config.yaml
positions: "rope"
parallel_block: false
max_seq_len: 256
Each number is 200 + 30 x the weight over its row's rms, rounded and kept within 0 to 999. Layers, rows and columns count from 0. The size before them is the row's rms in percent of the matrix's.

# layer 2 MLP gate, 768x192, rms 0.138, rows 645-657, columns 0-191
100,226,202,146,185,190,227,229,219,192,173,225,215,166,154,190,177,236,173,186,216,131,224,216,189,230,257,189,197,245,145,150,207,161,177,159,183,211,150,227,192,179,230,191,195,286,206,186,180,165,171,179,184,199,193,225,185,249,222,178,214,201,163,235,198,169,177,228,198,238,174,228,184,209,233,178,238,234,246,140,248,204,156,221,217,207,198,195,162,211,217,204,197,176,213,198,249,188,219,208,255,244,202,147,197,184,256,191,149,195,208,217,243,196,222,266,213,187,230,215,228,184,164,196,203,252,203,195,201,198,257,196,165,245,186,163,176,200,213,221,178,188,211,232,164,245,263,202,229,178,129,177,270,205,225,183,190,191,176,224,261,264,211,247,158,193,235,187,214,231,193,257,245,234,190,159,222,164,206,209,190,218,210,180,188,182,182,175,222,203,205,224,222
103,221,210,194,218,208,231,221,241,185,263,229,201,190,250,218,207,213,168,237,237,172,150,189,197,161,202,167,216,184,199,191,195,209,252,193,185,238,183,148,144,225,229,201,146,191,188,227,195,171,201,212,196,277,239,205,224,246,149,195,195,201,204,252,211,274,185,266,196,119,131,195,246,194,192,203,175,183,213,145,193,225,275,222,189,211,187,156,155,151,212,221,181,212,147,198,156,222,246,244,183,180,199,212,180,215,185,206,209,138,157,236,191,222,160,230,168,261,206,204,216,213,181,217,247,228,256,177,188,172,195,170,251,260,166,209,192,212,193,188,181,194,227,205,204,236,170,215,165,204,208,221,174,192,207,220,142,243,219,213,199,202,198,210,233,183,224,209,207,223,156,213,178,207,199,185,223,158,235,201,218,229,216,214,205,155,148,244,217,209,224,203,166
103,193,186,166,173,228,135,178,168,202,185,222,183,176,191,232,212,185,215,180,166,198,232,269,185,186,227,200,192,203,256,227,270,167,176,211,188,267,168,197,174,172,233,180,237,172,213,203,176,200,145,219,260,200,225,223,193,239,187,175,195,194,208,258,228,183,286,189,279,190,231,181,225,151,189,219,200,193,128,215,196,183,242,225,226,187,113,229,247,229,227,194,231,197,206,136,211,236,210,205,215,187,200,198,167,239,231,208,227,225,191,221,221,200,230,217,172,156,183,197,175,204,144,181,184,201,209,188,134,202,198,160,199,196,237,189,173,260,197,190,227,220,221,195,152,165,168,179,180,217,178,178,210,188,250,169,178,238,175,179,158,175,180,217,170,201,246,175,169,183,169,207,171,172,244,201,180,204,180,213,123,173,219,170,174,176,188,184,170,166,200,187,165
099,187,255,194,198,191,157,218,211,226,246,168,270,236,159,189,161,198,169,204,194,183,211,226,232,173,213,196,248,212,177,268,231,143,226,210,184,180,173,197,256,251,198,179,198,177,204,169,243,233,185,189,203,255,165,177,190,296,244,198,183,216,185,255,215,218,169,225,178,137,177,210,165,207,183,156,218,209,298,209,200,232,179,167,162,181,202,151,167,240,219,195,168,202,207,196,223,161,208,215,265,194,218,176,195,204,184,173,177,176,234,224,195,200,151,195,173,200,209,204,207,160,176,215,161,196,151,173,193,226,230,170,227,169,211,200,196,184,234,183,234,193,163,216,179,215,111,200,175,197,200,249,223,206,178,223,222,190,234,206,154,236,198,270,195,152,194,176,194,172,195,212,186,241,176,199,214,206,209,164,170,140,238,176,214,242,202,209,218,183,157,192,216
097,237,197,221,240,226,204,133,177,170,252,237,192,199,195,200,196,162,176,218,172,192,176,214,186,194,194,233,185,184,179,258,273,227,195,215,217,219,214,236,227,198,221,174,235,190,140,228,209,233,226,226,193,221,172,217,229,186,127,140,168,147,233,197,198,217,191,201,209,207,224,277,223,162,227,250,187,180,245,201,182,174,178,155,186,177,195,180,217,209,219,198,147,272,183,219,168,219,216,200,127,241,178,172,205,213,221,197,266,142,248,186,238,144,195,222,195,210,201,163,192,253,219,183,174,167,206,126,201,170,212,225,199,155,211,215,182,172,221,231,227,207,195,154,239,174,224,208,126,193,241,193,209,217,253,181,166,206,244,214,194,147,222,158,190,167,172,167,217,189,155,245,193,191,170,220,194,201,213,195,194,207,172,221,214,194,224,222,177,244,177,228,207
101,255,153,155,205,198,188,198,214,176,237,164,186,222,219,180,150,214,197,164,199,223,222,203,172,141,213,177,239,252,187,181,202,200,238,199,178,181,245,175,209,217,234,216,236,181,249,186,172,214,188,176,212,222,227,228,170,209,151,202,227,213,229,246,215,202,207,171,172,156,186,189,224,261,236,189,172,156,167,245,141,164,199,215,167,174,243,204,187,233,207,237,189,185,210,134,235,183,226,179,215,214,189,157,252,244,180,213,222,206,228,194,212,239,232,229,212,181,187,206,174,220,247,232,177,227,204,201,274,164,197,200,215,150,192,223,171,177,215,169,154,150,214,164,246,138,227,193,191,161,240,194,185,240,223,188,192,212,194,232,206,205,131,207,179,200,260,201,243,152,168,206,167,162,182,216,204,174,217,290,189,153,186,210,198,225,177,189,145,235,157,221,231
093,214,199,211,175,193,165,192,249,240,229,210,202,204,171,262,207,202,228,153,238,178,142,248,241,193,179,180,196,188,213,196,209,188,176,218,181,173,163,186,182,209,181,162,167,222,210,211,164,235,235,198,180,195,177,205,199,222,237,201,262,173,163,131,235,190,240,204,133,191,156,204,195,184,242,128,169,190,170,247,175,214,222,200,191,137,213,152,227,204,208,195,227,214,228,156,211,207,231,212,190,202,217,179,177,239,180,137,149,168,216,213,200,207,159,223,235,179,229,187,197,151,264,197,258,224,198,174,147,219,195,204,230,221,220,220,232,152,122,218,193,207,169,165,259,217,189,181,176,214,214,198,197,222,154,199,246,155,133,221,248,161,186,172,183,182,205,166,168,171,197,210,250,206,242,196,192,210,218,218,196,231,146,235,155,179,229,193,179,159,189,173,229
114,189,245,125,197,168,184,169,220,242,217,167,200,211,208,216,186,138,192,206,155,218,225,196,188,236,180,258,209,193,217,227,255,192,220,210,221,215,155,208,173,186,142,192,235,207,208,195,218,246,188,258,173,150,223,207,165,172,143,240,202,191,239,178,227,251,189,226,171,166,189,207,185,201,207,224,197,256,193,218,202,227,212,166,188,231,248,152,200,208,226,224,227,203,168,198,251,117,224,223,212,145,217,193,249,232,230,243,194,197,215,192,230,148,189,214,196,243,216,202,186,187,224,271,230,147,221,239,241,189,186,206,230,217,255,184,188,154,192,165,163,218,255,199,181,190,228,156,198,205,181,182,181,205,176,219,239,133,195,218,278,191,156,218,209,168,218,177,226,196,205,185,237,213,203,249,144,215,247,215,173,156,185,195,215,230,206,187,192,212,242,232,198
105,292,205,277,159,201,202,180,216,194,213,204,239,243,227,243,152,193,217,228,163,247,207,204,179,239,228,214,208,209,168,239,225,171,151,269,203,172,185,213,188,196,234,163,258,178,205,225,196,179,253,198,173,214,184,226,219,267,168,203,161,180,184,175,219,162,229,223,165,155,188,221,235,174,181,201,223,193,192,211,186,186,181,232,220,218,200,264,191,195,176,227,214,228,201,223,202,169,224,195,157,125,172,169,170,120,163,228,214,272,173,219,184,190,208,258,169,215,191,174,231,198,239,199,226,208,204,207,171,187,221,159,198,197,227,219,219,198,174,156,241,243,215,202,175,178,204,229,195,172,231,128,215,196,202,193,202,168,211,291,185,171,210,220,179,205,171,213,143,175,143,226,182,186,209,197,218,194,201,236,204,183,163,198,154,186,207,221,170,245,224,207,170
099,168,165,172,228,208,183,166,230,175,156,160,217,206,223,218,191,207,238,222,202,231,186,147,255,183,190,165,205,190,217,228,228,225,197,225,160,214,188,206,200,175,150,181,211,141,169,185,273,218,182,194,177,212,228,177,235,229,192,147,185,173,184,146,219,216,220,197,185,191,163,231,170,208,190,162,228,157,189,152,215,168,232,171,194,235,192,203,194,218,171,180,208,224,164,171,154,183,151,181,231,206,209,224,231,243,236,232,227,168,203,205,196,167,155,240,200,243,207,164,162,222,193,221,188,216,195,204,221,230,126,183,212,157,221,173,164,245,225,195,174,182,228,228,189,186,203,179,173,213,211,213,189,189,203,248,229,174,212,244,257,165,155,248,175,243,163,214,151,210,138,180,167,222,150,195,140,203,230,304,166,188,194,259,204,196,204,167,234,169,180,239,237
105,227,201,170,213,211,197,233,188,201,233,155,211,217,235,205,181,187,213,174,169,197,238,269,185,132,198,190,173,153,220,210,173,186,243,239,132,216,209,224,273,196,208,258,205,195,201,198,246,226,189,169,233,153,187,175,180,211,177,197,272,167,240,191,194,222,174,203,227,193,188,174,203,225,171,115,169,207,232,213,158,218,229,191,274,163,117,207,202,213,238,189,200,193,215,208,171,164,214,201,225,216,159,207,164,195,180,232,172,150,228,216,205,177,187,205,224,175,194,173,233,200,178,200,211,266,169,245,195,214,236,225,254,163,195,193,160,220,175,204,155,243,254,214,174,246,214,210,180,208,274,233,213,206,232,197,174,159,180,189,192,158,192,172,207,163,220,191,253,200,158,169,184,206,172,208,148,198,190,206,218,156,203,187,165,262,210,160,195,246,195,191,195
096,246,199,157,164,171,208,181,147,235,259,226,159,212,191,195,166,201,179,225,217,122,237,191,205,204,179,194,165,176,176,270,227,215,226,194,207,236,213,159,189,204,241,191,177,192,170,233,237,231,217,173,213,134,183,257,229,210,205,251,185,226,173,200,271,256,204,186,166,189,223,199,203,191,219,197,194,174,250,254,157,175,180,156,150,215,197,180,204,175,244,208,193,219,156,176,216,203,156,222,211,199,202,207,214,163,173,185,221,247,164,202,234,221,233,256,224,199,195,297,175,218,174,198,220,184,182,202,176,182,213,197,169,214,166,257,247,225,212,238,217,197,223,250,201,203,260,218,200,191,161,217,254,212,201,250,205,158,207,243,154,193,177,193,180,195,164,215,206,198,209,195,178,232,214,207,169,222,189,240,162,233,215,249,162,184,201,171,209,189,207,278,235
098,193,194,162,254,187,244,166,157,222,134,201,263,208,189,184,190,193,209,238,202,194,157,202,216,228,176,189,207,196,216,198,218,199,216,125,244,188,207,146,189,235,175,256,219,212,220,215,193,241,209,264,267,152,181,236,217,194,189,244,139,256,190,177,141,214,208,222,188,207,285,194,178,237,177,173,178,162,184,142,167,223,189,203,217,194,216,242,212,240,173,233,160,260,131,154,189,187,195,220,191,168,207,177,177,203,188,188,183,203,227,241,138,173,211,219,130,193,188,200,185,191,176,179,227,226,223,215,211,186,232,141,180,214,216,187,189,210,218,233,207,177,208,187,191,201,242,187,246,193,251,178,208,181,206,214,208,249,193,223,277,223,191,162,190,233,213,205,238,164,170,174,207,185,226,134,196,209,170,181,184,190,219,219,176,208,215,182,237,181,222,203,252
# layer 2 MLP up, 768x192, rms 0.133, rows 645-656, columns 0-191
098,199,238,222,183,204,273,222,200,144,208,242,161,226,191,204,260,177,198,193,206,219,256,188,197,197,238,156,186,191,200,178,205,208,203,163,220,168,250,224,237,211,183,179,151,126,232,192,167,242,240,202,186,223,188,228,215,203,239,245,260,210,180,179,216,205,251,180,218,153,186,155,155,221,217,218,188,236,219,228,248,197,206,208,189,229,203,215,240,223,208,170,177,207,128,193,184,244,162,191,218,122,230,172,145,211,193,157,207,184,210,221,216,216,216,192,209,195,165,203,293,178,197,209,189,189,171,196,206,219,256,210,214,226,167,224,160,173,165,168,216,217,154,213,160,170,174,196,175,207,217,184,222,229,167,177,178,175,190,192,207,158,197,199,278,198,181,223,226,215,208,135,244,211,245,221,226,248,212,223,273,166,191,217,156,203,238,210,208,218,212,236,167
097,211,225,148,211,192,228,189,170,168,190,137,216,234,203,149,158,175,240,207,204,209,217,169,198,168,231,174,225,175,196,226,188,157,179,188,284,206,160,224,161,144,154,219,168,157,199,162,214,220,206,260,234,174,217,160,204,224,205,218,166,217,183,187,203,195,179,233,195,193,175,204,201,207,184,181,155,143,233,160,125,237,254,206,185,248,185,205,203,194,186,252,168,234,179,127,210,240,227,182,201,133,195,189,189,207,217,242,160,207,203,170,213,223,252,194,245,148,187,193,193,228,207,184,197,219,256,158,220,171,229,180,225,202,225,251,195,226,226,192,206,211,233,228,176,194,239,245,186,195,186,225,176,209,205,195,245,268,223,228,199,161,163,207,213,156,241,169,197,201,178,212,191,197,211,168,196,217,202,205,137,173,179,217,173,219,118,151,181,238,207,223,234
100,153,181,221,221,205,251,196,173,227,218,215,187,229,207,165,211,213,175,199,129,184,168,245,213,202,163,200,178,176,188,218,212,183,200,218,225,248,163,173,206,158,248,187,189,240,131,183,243,234,185,144,224,217,227,197,156,233,195,227,222,182,219,191,186,183,187,170,260,254,204,229,180,190,137,232,183,257,214,146,181,224,160,126,190,156,263,231,224,161,150,185,182,195,214,182,170,184,236,199,187,184,192,169,146,213,225,191,179,223,218,215,194,246,232,236,209,188,214,183,166,188,242,177,217,205,195,244,201,189,184,177,234,214,196,254,223,235,216,235,166,214,155,191,164,203,197,209,217,209,192,211,191,172,214,256,232,226,211,217,232,192,256,195,172,251,139,147,255,218,227,208,135,235,197,217,149,207,171,226,162,232,263,180,222,194,199,232,171,207,173,197,210
101,203,216,208,251,170,191,179,223,151,229,249,133,219,164,249,138,145,199,178,175,194,238,234,205,135,175,229,168,215,173,161,201,201,190,207,173,198,200,195,204,224,130,167,229,185,246,250,164,208,225,204,200,197,255,215,131,229,190,185,224,190,235,176,197,163,191,216,193,179,231,208,168,222,220,193,189,215,203,219,129,178,194,231,217,124,197,160,179,263,171,161,212,190,207,177,195,163,214,206,241,209,149,169,216,215,187,243,240,213,216,218,173,200,211,202,159,211,198,206,222,192,197,185,242,246,200,184,204,180,198,176,211,217,189,152,247,199,188,182,170,189,271,131,194,190,155,216,163,198,221,173,249,212,197,225,164,161,226,187,178,224,165,162,229,203,194,209,241,170,203,234,206,159,155,191,269,199,223,143,166,181,162,207,144,201,181,190,176,225,160,190,216
106,199,175,206,204,221,236,173,187,241,117,177,203,231,229,211,231,253,233,182,189,203,186,192,205,200,147,136,229,235,226,176,229,203,182,200,232,175,192,167,206,196,160,217,238,209,198,209,169,177,218,226,243,190,154,182,224,222,254,206,243,211,181,159,136,218,199,195,185,252,210,168,133,197,206,206,204,218,202,201,184,178,177,226,208,236,194,191,204,199,195,167,271,227,161,180,154,189,209,175,192,192,204,251,166,192,187,153,181,240,203,221,186,257,182,244,153,187,172,249,246,175,142,200,220,205,190,315,199,215,198,166,228,174,138,216,223,184,183,230,194,211,239,194,198,199,202,210,163,182,227,196,179,124,210,230,184,181,180,193,207,189,142,191,170,184,151,185,148,159,241,216,218,200,237,212,260,211,219,189,270,212,189,198,156,184,193,148,188,185,196,192,212
098,235,179,192,225,178,162,204,204,155,214,177,211,161,193,217,211,172,175,230,174,192,245,203,208,202,235,173,220,276,225,172,209,189,208,219,149,213,207,173,209,166,186,214,222,257,154,204,220,207,204,142,182,231,230,199,166,199,210,201,271,167,202,213,200,255,221,227,208,193,184,254,157,207,161,247,249,158,225,223,199,244,233,156,210,173,188,192,201,197,170,253,223,122,125,223,145,149,204,205,246,186,190,219,216,206,258,160,225,205,190,198,207,235,194,220,173,226,200,204,199,235,227,173,208,199,246,180,173,151,145,191,186,174,163,207,175,187,175,199,179,181,227,223,184,188,158,201,231,191,186,189,236,237,173,182,163,210,262,228,232,260,212,173,222,199,239,210,267,228,201,240,248,136,225,194,224,226,232,210,178,201,255,157,194,223,221,198,157,238,180,222,209
095,190,246,219,205,219,244,251,169,150,210,211,243,132,268,211,194,199,228,248,187,204,196,142,189,230,188,213,196,241,213,168,198,177,198,153,226,217,231,165,215,180,190,174,178,207,166,207,210,135,191,211,180,195,184,152,156,186,218,167,193,191,187,191,207,234,184,181,199,227,205,195,219,243,186,253,273,232,256,186,246,206,226,177,218,249,215,203,209,216,189,193,173,185,164,233,240,152,143,192,179,142,239,216,238,185,233,197,167,242,150,194,136,199,177,205,259,196,178,174,198,255,149,163,182,156,222,213,167,241,221,207,215,197,173,234,165,233,205,205,272,182,178,215,175,171,198,192,229,193,181,189,199,173,167,202,158,205,234,209,213,224,196,198,197,155,213,254,222,170,215,178,182,182,157,142,229,250,192,220,218,176,167,184,250,179,175,258,217,222,236,210,220
109,244,212,201,205,148,167,210,170,254,228,182,190,193,146,203,217,230,193,177,188,226,197,201,212,246,214,207,241,214,226,225,226,184,171,232,203,175,168,190,197,186,186,166,239,215,190,236,227,148,232,203,195,266,202,198,188,229,203,270,175,169,169,229,181,186,202,180,179,154,250,237,188,204,214,187,197,200,184,198,221,244,182,213,224,235,203,196,216,196,164,211,261,169,187,235,174,150,232,189,215,167,219,128,211,174,144,183,165,183,262,213,171,191,238,257,189,191,186,229,182,151,193,183,212,182,173,191,168,274,210,183,234,173,211,218,273,117,146,231,184,201,258,223,212,198,197,216,201,191,192,213,209,213,140,222,181,127,176,231,206,223,207,193,221,201,274,251,189,208,230,170,237,198,192,206,190,193,167,203,177,266,204,191,217,153,251,179,146,177,188,228,202
101,216,161,140,212,202,170,162,146,219,215,179,183,177,192,183,198,215,224,224,205,194,215,198,140,186,167,196,170,203,168,179,236,263,188,134,200,188,235,220,179,225,187,218,206,216,192,167,209,209,180,246,122,216,230,177,197,234,208,200,230,255,158,205,204,229,232,203,239,124,174,190,155,225,217,204,234,209,169,167,173,245,255,163,217,224,232,220,126,232,212,231,208,181,188,232,197,203,173,248,218,179,170,208,126,185,234,207,231,209,240,123,236,168,184,179,197,223,183,182,176,182,221,223,210,224,225,219,164,201,189,174,241,202,203,221,236,226,249,248,217,206,171,199,207,198,209,205,159,236,238,237,182,228,188,212,164,211,163,202,223,187,198,152,270,206,195,279,213,162,185,183,225,182,236,218,164,213,184,171,163,174,200,187,201,242,242,237,176,253,188,241,200
097,236,240,193,201,234,202,241,163,229,240,163,229,187,178,229,168,249,190,208,220,163,167,228,231,211,192,210,203,208,248,208,229,209,226,232,205,181,176,149,204,238,238,229,214,254,222,208,172,249,238,160,182,196,199,219,218,251,211,177,165,168,169,229,191,199,221,167,173,173,208,172,224,204,182,205,141,202,186,199,216,181,228,217,173,213,229,191,191,133,210,181,158,209,253,179,209,211,144,209,215,210,273,155,167,198,206,160,170,212,184,210,213,203,203,191,228,216,271,159,182,187,171,161,226,224,127,198,192,215,207,200,217,200,155,183,212,209,194,235,148,162,244,212,228,212,172,210,194,174,177,239,181,147,167,201,167,219,187,139,190,259,256,203,174,200,230,119,164,228,211,185,238,234,187,217,159,192,167,150,274,172,204,202,204,185,215,219,133,217,206,183,145
101,197,215,221,229,176,191,176,183,214,257,248,213,187,202,182,125,178,174,218,228,173,208,209,274,192,197,180,171,125,207,216,153,214,213,188,269,181,206,174,251,218,249,213,197,207,209,222,200,195,222,262,195,192,236,219,159,181,166,207,210,158,118,232,215,192,187,184,196,213,193,177,227,223,187,195,201,166,177,272,240,192,192,263,235,167,206,186,196,197,253,228,171,185,181,166,202,200,185,224,166,188,213,170,221,181,212,211,196,261,188,198,185,235,213,197,187,242,209,176,205,207,224,239,197,192,185,204,177,194,217,280,243,196,161,184,161,146,229,204,212,221,236,222,219,254,148,173,191,254,142,167,232,251,246,222,172,170,219,164,207,206,126,223,208,221,238,231,174,191,234,219,194,186,218,175,172,207,230,176,198,230,184,201,181,145,161,181,220,251,188,158,223
096,169,203,161,267,212,195,176,252,174,211,179,233,188,183,214,194,215,199,204,254,242,137,163,258,174,233,202,220,190,238,173,252,183,222,210,172,241,204,211,224,150,226,254,217,200,216,199,260,219,131,159,209,189,180,228,186,223,245,179,133,279,125,149,204,185,211,178,209,221,151,198,207,218,221,229,201,186,165,221,184,218,192,226,141,238,228,175,137,188,141,199,179,168,173,215,219,222,214,174,170,203,212,217,193,188,145,184,187,200,187,208,212,189,198,209,227,199,207,206,176,185,173,212,213,171,214,214,215,188,154,241,201,219,214,183,175,214,173,141,214,264,246,208,185,183,211,216,171,160,195,184,201,155,162,202,211,196,212,266,251,201,211,220,175,195,210,204,243,125,243,164,149,205,217,199,226,215,232,151,190,212,219,213,207,215,242,257,185,221,177,224,196
# layer 2 MLP down (transposed), 768x192, rms 0.0977, rows 645-656, columns 0-191
099,209,200,210,146,208,127,212,205,211,202,173,214,218,179,172,153,209,135,205,171,243,207,217,203,210,217,209,247,151,262,251,162,238,175,259,187,238,199,217,223,161,168,181,213,197,201,179,151,196,194,193,187,228,188,155,173,162,213,189,229,226,204,229,201,194,175,212,194,179,177,218,239,207,182,228,232,219,201,159,215,230,245,195,193,213,225,205,150,187,177,230,172,192,147,148,144,159,151,212,220,158,207,221,232,112,204,204,144,243,235,170,222,213,165,173,201,277,210,213,152,196,224,199,221,236,221,240,130,245,194,229,235,192,196,267,182,206,214,242,191,226,201,170,208,207,150,185,169,198,217,154,198,212,209,159,191,258,221,189,170,155,209,178,149,229,153,184,166,189,189,219,211,192,181,223,207,237,184,198,222,250,236,180,174,164,221,224,178,201,175,228,199
103,172,192,241,153,188,235,236,220,220,228,191,208,167,168,254,161,240,244,230,185,194,160,194,210,205,217,214,204,208,217,196,204,207,207,200,249,210,159,223,174,262,187,190,206,174,197,223,197,229,264,195,161,166,213,216,203,241,199,186,208,198,248,195,177,226,210,202,212,210,204,205,176,217,172,246,159,171,201,147,212,196,320,174,227,194,187,166,204,209,169,266,170,196,176,193,174,284,256,185,187,224,176,214,200,227,215,197,192,187,208,250,196,221,198,182,216,194,147,111,219,172,209,225,239,238,213,206,220,204,190,230,203,198,210,194,237,203,185,194,218,213,203,202,199,247,207,263,171,213,211,213,111,218,229,143,170,180,189,159,250,191,159,189,208,205,221,231,269,202,180,230,168,187,210,215,263,162,157,218,242,196,223,249,176,190,171,181,232,213,240,235,208
098,192,231,176,225,180,188,192,220,198,208,194,193,185,238,164,242,211,186,190,173,179,160,224,144,232,197,190,256,202,153,198,249,191,197,172,234,232,192,185,259,164,216,159,164,230,161,219,196,174,176,183,243,153,172,218,202,214,240,223,240,178,172,146,174,235,180,238,193,182,175,193,179,219,217,193,200,225,166,184,224,262,190,171,183,162,185,174,204,205,192,207,238,185,185,249,133,242,191,196,275,198,229,232,202,178,221,162,158,160,197,191,191,237,235,208,255,185,163,183,204,194,204,202,186,213,207,263,110,185,218,199,227,183,205,300,202,211,193,227,190,220,211,148,158,235,220,174,250,209,206,175,219,218,203,208,156,238,201,165,220,225,231,237,233,221,169,162,230,219,234,277,219,190,255,211,193,205,178,231,173,176,194,157,232,144,176,246,196,195,203,171,207
106,192,190,200,146,229,186,195,199,163,188,190,145,146,226,168,234,189,210,210,193,189,201,176,166,222,218,195,161,195,248,199,234,177,248,226,145,155,223,161,210,169,248,220,181,198,191,230,234,229,159,152,185,213,229,218,212,187,179,239,148,196,220,200,195,216,240,191,222,249,237,197,239,264,267,185,176,182,156,189,206,185,269,208,197,228,201,226,172,211,160,169,222,214,167,247,181,223,215,161,211,197,204,211,200,223,206,187,186,242,182,195,228,224,271,171,233,222,186,182,229,244,185,191,202,198,295,227,244,196,202,243,123,231,208,183,136,192,267,226,215,227,186,236,159,183,236,200,190,190,187,199,126,164,181,207,194,219,185,216,204,205,150,152,191,160,193,237,253,249,216,196,213,195,204,266,207,208,202,173,155,179,208,217,165,214,209,200,178,177,199,232,186
097,262,203,216,177,246,237,164,199,217,198,184,208,189,268,240,195,181,241,217,218,196,212,195,258,225,184,136,188,227,149,130,224,204,200,203,200,205,250,153,157,232,117,203,192,178,183,158,228,177,261,218,162,213,201,194,210,232,210,226,252,219,258,139,164,195,196,197,244,238,214,189,162,194,186,156,197,214,234,178,184,223,196,194,227,182,132,198,222,198,199,181,195,213,182,182,210,183,217,207,202,196,189,218,165,181,188,151,188,175,209,233,189,221,202,274,208,199,201,181,235,144,200,200,236,147,164,226,204,212,164,211,206,193,170,200,179,244,168,201,222,170,203,207,238,186,161,219,206,180,241,233,199,143,199,206,160,181,202,192,229,191,210,248,216,154,186,210,155,210,222,250,236,203,223,181,208,247,191,239,248,237,162,255,165,236,160,219,207,188,162,249,261
100,149,239,225,186,191,176,191,222,187,216,189,186,216,163,260,268,204,227,246,221,198,221,195,240,250,244,162,133,214,208,253,195,207,233,177,192,189,170,183,134,213,197,190,172,206,230,224,234,220,183,256,186,204,203,166,196,177,245,215,157,222,204,185,207,160,200,211,230,182,212,261,202,144,203,208,217,219,228,206,243,220,217,213,243,209,196,202,219,167,172,159,242,198,223,283,229,211,179,212,188,230,162,191,147,212,204,202,229,203,203,197,234,236,170,169,179,247,168,151,234,147,219,223,211,191,178,218,171,250,222,230,170,228,207,199,174,230,209,223,255,213,182,183,179,206,263,205,216,256,196,217,180,186,223,228,232,207,226,155,141,178,187,191,117,190,142,188,184,245,256,230,230,209,178,204,175,203,194,204,253,212,168,194,243,184,195,228,191,147,250,214,202
090,183,219,166,155,195,213,212,171,193,168,184,140,200,214,196,210,190,220,222,207,132,176,204,176,234,143,224,229,184,145,187,209,237,235,181,236,215,232,187,239,171,182,188,188,195,146,181,188,227,242,247,226,174,146,193,195,259,157,195,203,186,133,204,189,231,205,179,163,249,171,243,210,160,237,292,210,200,171,160,280,194,169,200,164,197,185,196,189,179,179,214,171,191,167,234,172,122,168,200,231,279,155,240,219,209,215,214,212,229,211,220,150,234,218,205,197,173,184,255,237,224,160,198,236,184,197,251,154,171,200,221,229,198,203,188,169,199,169,244,198,226,235,207,154,223,245,191,200,137,189,190,217,185,212,155,208,205,215,234,234,240,180,180,178,208,186,156,205,198,177,230,193,182,162,194,208,196,215,188,229,155,167,243,203,173,202,237,204,225,185,185,217
109,157,205,221,226,203,189,201,242,167,158,237,184,215,211,220,200,198,184,244,220,151,169,183,217,163,227,233,205,177,204,168,165,200,218,213,200,161,144,224,201,147,235,191,195,207,200,253,181,166,182,214,212,262,126,225,205,208,199,142,277,209,173,144,183,194,223,178,242,182,249,257,243,173,204,189,230,237,194,227,207,212,179,263,251,217,165,180,207,242,166,205,217,211,133,222,183,227,171,185,243,202,206,157,167,226,204,200,186,242,212,214,210,230,220,175,258,143,235,203,176,218,200,186,168,202,225,195,170,196,199,198,128,172,197,213,206,255,241,192,242,207,195,214,161,212,182,212,173,183,173,203,178,258,212,194,199,236,170,229,215,132,217,187,190,227,231,216,225,168,203,201,197,175,211,184,164,139,257,180,202,191,200,172,225,212,229,120,156,230,172,184,221
102,226,194,269,188,182,184,200,181,222,189,216,240,169,208,210,222,218,192,188,199,233,206,252,196,249,166,211,222,203,201,228,180,150,183,216,245,174,176,208,204,188,277,227,244,192,225,237,221,202,198,166,202,146,241,190,254,197,205,228,173,175,254,181,244,233,243,175,212,195,219,180,165,122,265,229,182,146,181,245,209,199,233,169,161,265,176,213,256,261,218,193,218,190,158,176,216,172,210,172,225,236,187,176,243,180,263,211,218,201,219,209,203,188,207,209,221,201,162,205,203,188,175,209,146,138,215,236,234,226,216,240,191,222,230,195,145,156,222,186,201,172,200,234,193,240,170,210,207,156,237,189,211,232,214,191,165,235,181,236,180,201,237,189,197,243,176,210,237,202,245,177,222,222,182,200,235,204,230,151,148,196,242,179,113,208,192,180,248,199,220,202,224
099,168,264,184,190,202,229,198,205,186,193,185,152,227,201,208,168,226,171,206,207,214,205,203,175,213,234,205,179,217,200,217,203,209,208,202,149,213,223,208,154,204,182,243,244,288,229,245,100,215,231,168,211,185,174,195,200,243,193,203,183,214,202,181,161,202,206,225,203,189,184,205,155,181,202,274,247,191,207,148,142,183,202,199,226,130,174,193,251,195,212,195,212,172,220,196,221,213,270,172,183,230,223,182,208,191,196,224,193,216,141,153,208,251,179,145,197,176,176,201,242,201,169,262,161,140,203,224,198,187,200,152,211,198,203,227,222,198,198,180,191,219,192,266,203,151,211,243,217,197,197,234,180,165,228,204,146,243,148,155,246,200,240,179,252,142,185,206,171,200,229,206,182,207,239,217,199,244,208,129,211,204,217,156,176,220,218,155,205,173,235,184,195
109,171,218,196,259,247,156,220,209,203,212,216,175,168,227,212,188,214,207,229,192,248,152,224,193,180,183,147,192,210,175,169,206,203,167,140,232,247,206,219,131,168,147,217,204,184,182,167,225,207,138,199,169,208,231,194,159,141,185,154,200,224,193,202,190,145,209,208,210,214,199,201,215,225,211,149,234,165,219,175,194,248,224,197,186,179,215,221,196,194,194,189,171,232,149,193,175,197,195,185,221,195,220,197,146,186,225,265,195,225,136,212,177,234,291,249,239,244,162,192,218,218,205,210,201,272,174,181,211,210,192,187,208,236,217,199,267,169,140,278,182,175,194,207,207,206,181,176,274,170,158,181,236,209,193,199,206,213,199,213,204,240,175,282,224,215,238,234,214,179,256,209,224,229,183,195,236,233,196,190,186,250,209,222,224,220,150,200,191,196,204,200,198
096,227,191,207,247,243,180,221,177,209,239,153,200,165,216,236,256,246,245,207,170,221,214,185,176,130,202,269,222,226,221,189,242,189,201,172,203,174,184,223,207,163,175,206,197,199,179,176,200,148,188,214,186,178,164,193,171,229,176,186,192,263,170,176,208,189,203,192,217,164,215,234,254,159,213,195,141,181,166,188,195,215,173,210,239,169,209,149,150,181,152,165,231,223,181,209,225,187,261,201,147,193,297,246,239,204,172,181,168,138,226,181,206,120,202,236,148,223,179,273,172,198,169,229,176,157,189,201,191,258,191,196,207,235,186,233,133,220,210,210,172,245,229,243,189,164,171,208,217,192,237,177,235,181,224,211,220,208,234,242,208,188,238,191,169,199,202,195,210,181,222,178,228,194,213,195,220,223,190,211,231,187,211,208,236,161,222,173,187,194,162,222,172